{
  "norm": "rmsnorm",
  "bias": "none",
  "init": "orth",
  "warmup_steps": 0,
  "schedule": "wsd"
}
Each number is 128 + 32 x the weight over its row's rms, rounded and kept within 0 to 255. Layers, rows and columns count from 0. Numbers have three digits each. The size before them is the row's rms in percent of the matrix's.

# up: layer 3 MLP up, 320x160, rms 0.0687, rows 141-187, columns 80-119
# down: layer 3 MLP down (transposed), 320x160, rms 0.0689, rows 141-187, columns 80-119
# gate: layer 3 MLP gate, 320x160, rms 0.0691, rows 142-187, columns 80-119
up141 093:112127110131126123119138210052076127079183100097131104114140086147069087205083122102141133164191100149220171148102164125
down141 091:135158099108170141112120133075111061113186101142155105128136194141053129113125113130167171106087137126167112152150142126
gate142 098:119176148107143096072110137054147110108086131113092061166173116137154121109074096091101114139174086133132161079143151116
up142 106:100182143151175159102152139108137110123104161157085041097113112111126104125123164097125089154156130085135099157125120154
down142 103:096067119148161172113190152128121129172103124121065137098153157081189065093121161146068136161180123182186122136145126158
gate143 102:175118168126091107126143181097195070130143154144116132101163141093099127157170144113145067139140131112124115104147171078
up143 100:089147128156126128123163110106125163067157122098151062116144131094112164125123122124187134167118080137117147062177132145
down143 101:075132124147120147150140131100137159143094146124109156159136090105103146097092094109077157183147058120121159115145163153
gate144 103:138112154130144098127137137133246106173108177184113133093177072133155082119188138129148146093137154186143101084117087143
up144 096:143183134136155066124146134088095153089078132103162142090086129100119159129190095118078115178119127151097141121082102101
down144 100:143148203128188085082183116158180163151145153156129154111120072119144122155128132114139166131115164180143146111148089195
gate145 113:077106099136170164110078088124162153149102093067136088184110146164120074165075126119185146164128115171077110140101109158
up145 106:117131188137096141068145160122073074155133120084172083117202078123140115112131126133119098121179100141170155141118144130
down145 109:148151123113100063162151166121113124133093043124136158137090150140118116103130123115081175083109158066148158088135149122
gate146 094:126169142188140158153129139173151142177077118096119107116133129112162141136112121132130165133092105174122083141127173144
up146 109:143101149173126184149115079138184120174091129165114129083108149102121136102150175130069143095133141097126159112128186081
down146 098:115091075099112165152128174059120084128129114090119134127100124136104094122113106117102187156118114129138159115111107145
gate147 094:148072137066108085136123083130144136064107140181086152098111133152197057117112131149135073084130123124139078122085126090
up147 093:118159172103172132129143131086217164177110120154122144157115137148067126127074143094151192130108134161121185114151164121
down147 092:088130156157137174080127128152173170158099121122120170080138175085095136092148078100089132095164104099083178137179104143
gate148 099:151151122175126117137140107054127120104115146124144109147087135153135058144074124187112089112139091106158100098124163118
up148 100:121159153136135078107117125156096115193104136159168127120158117163151149106154161120166157164093102145128139105123109145
down148 099:146176128132113105165127104148103114088164207070169159097153103098195163147073141095194169133126126099062111094162204135
gate149 099:149112180107149118099136136144150133129098148181114111170067161070103145179147145120188083129069117132076122055144182070
up149 103:148110177126124122182119104153156126140024151157095128111133138126191101148071116117153109150127059077152165118189091121
down149 098:172146124140105128102126093128106187102109117108107135133118210135061148116110120121173109129107100145117124148096125146
gate150 099:132114069096141124120111128115122115125120064124134115192072149095048096112148109168116100110120097132138118089112113140
up150 115:121094166124127077073115098158197116121107170154101125130180126154159142147134104106149158061079180078107118140151122117
down150 106:074071191098145126103166091121130090112118138128144160058132093169150103141121103072139171125116112080143196173089077108
gate151 093:100115180125101169175144097176091145183111145146142125178121152148113102108095158086135121098148102140111082105151119132
up151 104:129082117145194128132130151111169141155180166070162098156140139102168074119099112155116136151118132095104109132121155081
down151 100:079121186166069099113142128177159143158138114116147134091100146077111097108101148129095183149112135099095150094126107072
gate152 097:162095100100151156104115169145152100140106106081134118168136158110144152118152134165108055091158130059213108205148174091
up152 098:148096123139081154155110167170086119145142114077111116154109108107129189091067094172074111128112099147130088096054145166
down152 100:156158144091119125162149146116139196065161137139105153181118119110079141109127071067145150102069134120111131094134146149
gate153 095:116073112114084079119135152070099094137111165158063159138097120104122183114144105061152136140139159105158101186067051148
up153 092:171160181152167141122166157165130147088098198115119092123160069102138136181087163182163100100107124135113156138184174083
down153 097:150192154100138181119145137168145204108108136154132109157166127144169114120127152157129139135067114132115112103154208091
gate154 086:122129154138118156127123197086123120134115130098124124184212102220109114120130078097163139140173112060092160094118165093
up154 085:187088135126130130130143128085142138170175139145113183143190145196131099151154133144140143078117144061112072084093103191
down154 092:131136162106148168150118117119123097107111155110075187184203137144107093121128131139123107126111100080080184067104137088
gate155 103:112148108167118159179146139087127126199142104127131075192077104116097103143176129149131118163143110177153162085131159150
up155 091:161099169176062101172112090148198090167123098179169132167178139148133094160161184085122115134153128160121127100103190124
down155 092:150153118116129092136133116107174118114168128173141140150164146111118115134118185062156085079144121093131129121085124103
gate156 112:107145124096131087137134173133111165096121123137158169140137080180204124128132113178095168098125177120191140196122128155
up156 118:147129155089092081151101105122146141128135159154180128068120079120190067130135131189188157140141188126170115152093158108
down156 109:104152100106095134108057129116137107152048145110168147167162082166108064152163140130179083083175105171109108125126179146
gate157 085:138139125120134099115080171099140151158163140078085124125144140150184052136098120183107101142136164140141162061166165155
up157 090:177136112113084071072096119090144117118123156129081126096154167162134106147124118146146118153147129143135161075121138126
down157 085:152109136089131136139176106152121162107088124154123140144190149154145112181161087178108102067190149124116178104118137128
gate158 101:140155124141141117094175135170117141155163133086137210143118132095120107124162115090101140127147107133151098128177176144
up158 092:091177098104136126112135094126193174143058125112120217138177125137090114140150087098170105144108085138062108137147128129
down158 095:139173150122143127153134111174117075167078077157112204161149116099094120113147079128164164109082167139158135123128139128
gate159 109:133103157082144146123075085123140088130123109112075092148187083108123170175054081121094049102095120084102140140149105151
up159 098:062158171166157094121141149118066142143149174109096097129140123171144130122087099176089150117139132145113111081133142076
down159 096:131163098163060110100154094136095152131153179118185158127108206179102102141189134132144208167162111163127149119149152101
gate160 105:170187102102117155140094135121145166129139132129122159079140086115132165109069136124108114147161137146150105083173159097
up160 084:134139177140096139108145179106164095097096069111145147101119129113090098138168087116189132108154111103150071119164147115
down160 096:166057162191136196130187071171118122140130106109165156153092157204183124169134125131153100107152116134116149179145118180
gate161 104:084089162092141110136142104125137112157157164102167097134131162120112110116112110131102051131110115139123135125148123066
up161 095:146155166097170107139109145094068123080173136177180099106121114150124091120115090095108086097125111120206142139172121094
down161 100:076115147101168149126163166147157133086103193096171168182098157155089112100134106127093165173148134117156153158135159165
gate162 094:095148096131100146157227170116065118068143133152087133137110141155155091085155171132132130108119159185208147134123095120
up162 092:164149143108151170072165122114146110195141143106105089133162215096144105149056087181142154100126112100090164086154168100
down162 098:143135148159121113165120067158126151155175125098168099129135180099197136141082140128090115098123158123107039140129128158
gate163 112:115086174125143054094106162148163105073137122103079174149143115122093143102184078133190116170113158134121131139098087064
up163 103:061062134137153097106122150161129110081153124145123133105155092159099132117155164140121127100092163136175139143104064066
down163 103:153163049154105171139101170089146132129126117159170153135136081157159154180218152150077100083089091118132108105112130180
gate164 098:124114135115109105139102166139114094122150126104090173098108134121136125135120135117106108174091140160110130095082113133
up164 101:090113191093180135090130116116165143131134198107118078188188085133123054062183112114165110147149141119136155118144150106
down164 099:074059165130128111077139092124124152124144158080139134155156124168122072057135091082125125127108143126152152173160108073
gate165 098:124146132214128223096170119105156082193133121121168113118141163142092127162012166126140140122166149129165124142136150109
up165 116:129130144195084102144116117148133176128116148072106090175155163121084158152166142160217156154151091221119175121126148132
down165 110:153111128118102131211167145170118177065103152159119136199111145110133117148162146165194110187112117193124173154076082124
gate166 090:128151181115137122170170198126116113112136115107089122174094131152128147147191106119115173165173150158133146108066133187
up166 104:147139161093134134152096117060110179156114186196094188093177123135159103084133153156090112096106121107143137165096072150
down166 094:133103155143102154094105069087151147220143103142109110055144133090152103088132123166128094084085145121117151130154138115
gate167 090:096126116139134123133159153115109203119122119097083113172157082181135132126135111138109119138124120104140150168155058118
up167 080:134136145112124075101123211140144151108142089099110116135171038148100168140043099165115167111164125108096080119129101083
down167 084:116206146091121118079147151153174133155125119124217085084132118157091143162132130126159165121175120138117078089152104077
gate168 081:091147104132180125173120157072099171172138096087111100161151128130112100061157153153069150166147070140068137103100123156
up168 088:082044094100051167163172107161110145089083103178072095158153120116173133091111100095157139116091125074117106155141103185
down168 083:104136171155212080103145114090169157126192174090099141164067089138147198128141103136096108141147168102169151163082092073
gate169 094:121162159116116149128102103121120132099165168089190101094080132143147135117081100120129097105147141153125147155095079074
up169 097:133126128089065145163135130135185136154149171102189097137068136148122172195123065158147152164148116134127118141082079102
down169 097:101137060113120164135155134103082148143096147119116110149095119117169152132110109147105128093140142155158160178121169117
gate170 097:145134119132103139147106177158117090056168100158156137178049121156132076140158112117153105156136147165133123063141103099
up170 091:110140134082083137153113156135070119087146104140141091155127117156152052160167111084196094178149180159105089055174107094
down170 093:070141077066139176215131177107072120091087133157141086121172118134169111154075079166157068114165131165106095098186141209
gate171 092:123182110160136097177067072105091130129100166179122136146088141122081155138155141082110131130073167131135155105103109123
up171 102:090111125146128138129109092134165122167155117150119191087110170156098144156155127087127145133137147175155053056131127140
down171 098:112165083133139074121092125132108138137122098146183183130099152131109199151120168113141186163128171179154103134144100164
gate172 102:134069146071137184112148122089170140138105142190108204075183111102211135131112091125103114113164073152089103202148102158
up172 085:140064071100086146159041102127126124102154075077153107119091096110091134161125089092137149119179101129169086095093170134
down172 094:143114153058149160122193087155140166102121102135115127057186093152169185112151083117120104109097094132082127223113122154
gate173 102:118159120166082119113141152144073163104129113136112098171135106123148121128096116182074156114113140094128133157124067089
up173 097:128156100103120118121144205125134137124061059143123155116150126054129198090061111109168156113117167092156179141101143139
down173 103:108096121120178118139142094086175086170124129091141125096120117131139128181137121112139057161104125166131140109130188147
gate174 088:122077127132172122123121113143105067162131164049128176135200112115182097121146113083068112088108074150144132106137144110
up174 094:117165123140151182120115093155129067117108107114197160130135095120174089142129125108063072159135087127218112140151112127
down174 097:132110134125137127138099101109105119104152100119122133156140115132121122114227102126103118094109128160153093125152127119
gate175 086:111161126137105111144155104148099100156114163108143154153142119115151135177123132129083098128080059187201076133134112119
up175 085:161155126142165156103187135114222125100147049094107127096117093143052122061134150154150043096142171053121119109130145115
down175 099:142123128093147127119151133135151130070136078145082071114143064139069118061129136149144169145177139032129155112107136104
gate176 103:118111104100092188160157081124112119129114092116141109123122173124201118130188146103187073118127118099158149136124103191
up176 096:193083087121112134148117154145085119132108113084085166130175118136116156123041124152182143122126155141084099086154097101
down176 097:176113120160104176119137088086150072240163092134122111155193089109065154101102097159069172150133140137119148123150152157
gate177 098:071091049112090152073086127110169122141102134143122145152112154107084094126099161100193099109091076156135161143093134124
up177 098:131094174152140073132166167119100114125167179158160155136130172166108136151088142125097144122157152112107134140185115134
down177 105:159121180095135156102142160103120153107128108151102078148071124115132130137130156238150118137122169143142130118158141101
gate178 104:160151127134095117156092131148173142171100157149131158168081098087121162128131148111161165135128114147130191107151121115
up178 097:118122090129156119108109094111112132078124076143121109109115123126143142101054218188135145150136157130147072174125161111
down178 097:145125105166153100128074133132080089116120173125114095141151138133144143087115138163182147121138124168103101177106163126
gate179 114:137039143099159101147118087051112137100131114127115087125109036123059139133168163074141169143181089154120195129133151062
up179 105:116208131161144154152121158170101138146143142102177132110180145148149065177124128128110048138092174133109133115145125133
down179 106:126135076107143144120130109132122187074081154106070054147129161152133147087102114121166117164082080110119164178129106086
gate180 102:108129088051178141093146164195145069053122071140133174137126115166171097064135097117159108171142147117114143180088098107
up180 102:166112160121148142129119111138113166110150127171159081120118024045126147093138170108172108120164092179137153134144133169
down180 095:201143199099137158177096121122162089137141103167180153141133139077084074075148086094185138116143084119149121150134102097
gate181 094:140142130071108139141099092126180099133150145135107114193106137092171102136149079201135082168077136127136100127100113159
up181 094:134137089078173132142108130146143099155093097119141152140139138164152075145092102112083103182104091157133119114101112148
down181 099:197111121099114181115150164144142198149120176128182155100139128075109133110139187102110141118136158110114151104128165105
gate182 084:055124134128124124058137119255086169144113107129099105100214172105125085147082169159149115115094129147154139172108129082
up182 105:140104107139157166086177129161134072141146151132137166153098147154117148186134062077044094093110095128116104077147132157
down182 098:174146178129015094151076121068169130150172145092149110130121157112139102080120184114168180141137177153104150166108119135
gate183 108:097142121128138138135139126163116144082136119119031119178102113197075184186130125127107132106159095166128104106117091103
up183 096:142135123131078123083143087085108169154158134121147187137096150127178134147199094122148072123104080112138107140132066122
down183 101:125173099118118145106163121103125171160136121134122161139193112055168075172160175147161152133163054063139159168158104131
gate184 095:148152095147180131138154091104118174121089135138135164132121118113145196173152157112118094117119129133147138120157133130
up184 093:096144085118128129165176079119178134130081158134134172120167135125119174148153111109136106135139071118149105108181171157
down184 098:150129144083072157119093118156151123086121138160199132127087143139152112072125141168179075143109071099154078107064095147
gate185 086:099140189102153059180158167117152179100081119094069136170099079145169121083126092140108121112150126100137084140103104186
up185 101:150117115156054151075087077111133104105170131137099139161111178111136069143130142124126069139132131165108164124152109184
down185 093:120077105147165164106154118136187121099137149092137074123100093096146106117111142134171182103103161091109051129141128135
gate186 095:159072122170141148159101121147149140218096159105202144132120107161105160129089113149104151133115125140082134094158106158
up186 094:136140101104108160109096130126126099091173100135052122112099158125165096106167136047106153130172145101172168167115121154
down186 105:121155107162105137104136146111117107094079147102144114106136115169157201132082199133100140138105142166189143128117129174
gate187 089:148139111129096145144142107106167114094110132110145116193134116116177096107135119136086119147113156085148162116147149106
up187 165:144089109117130165096151086162128025080137085123138105159116179129105148204077113114161025136137116099110132120097085183
down187 140:144095124088134187111164110165102078105169094165120170147090135131123147189090109122178061096119138099095127054051125188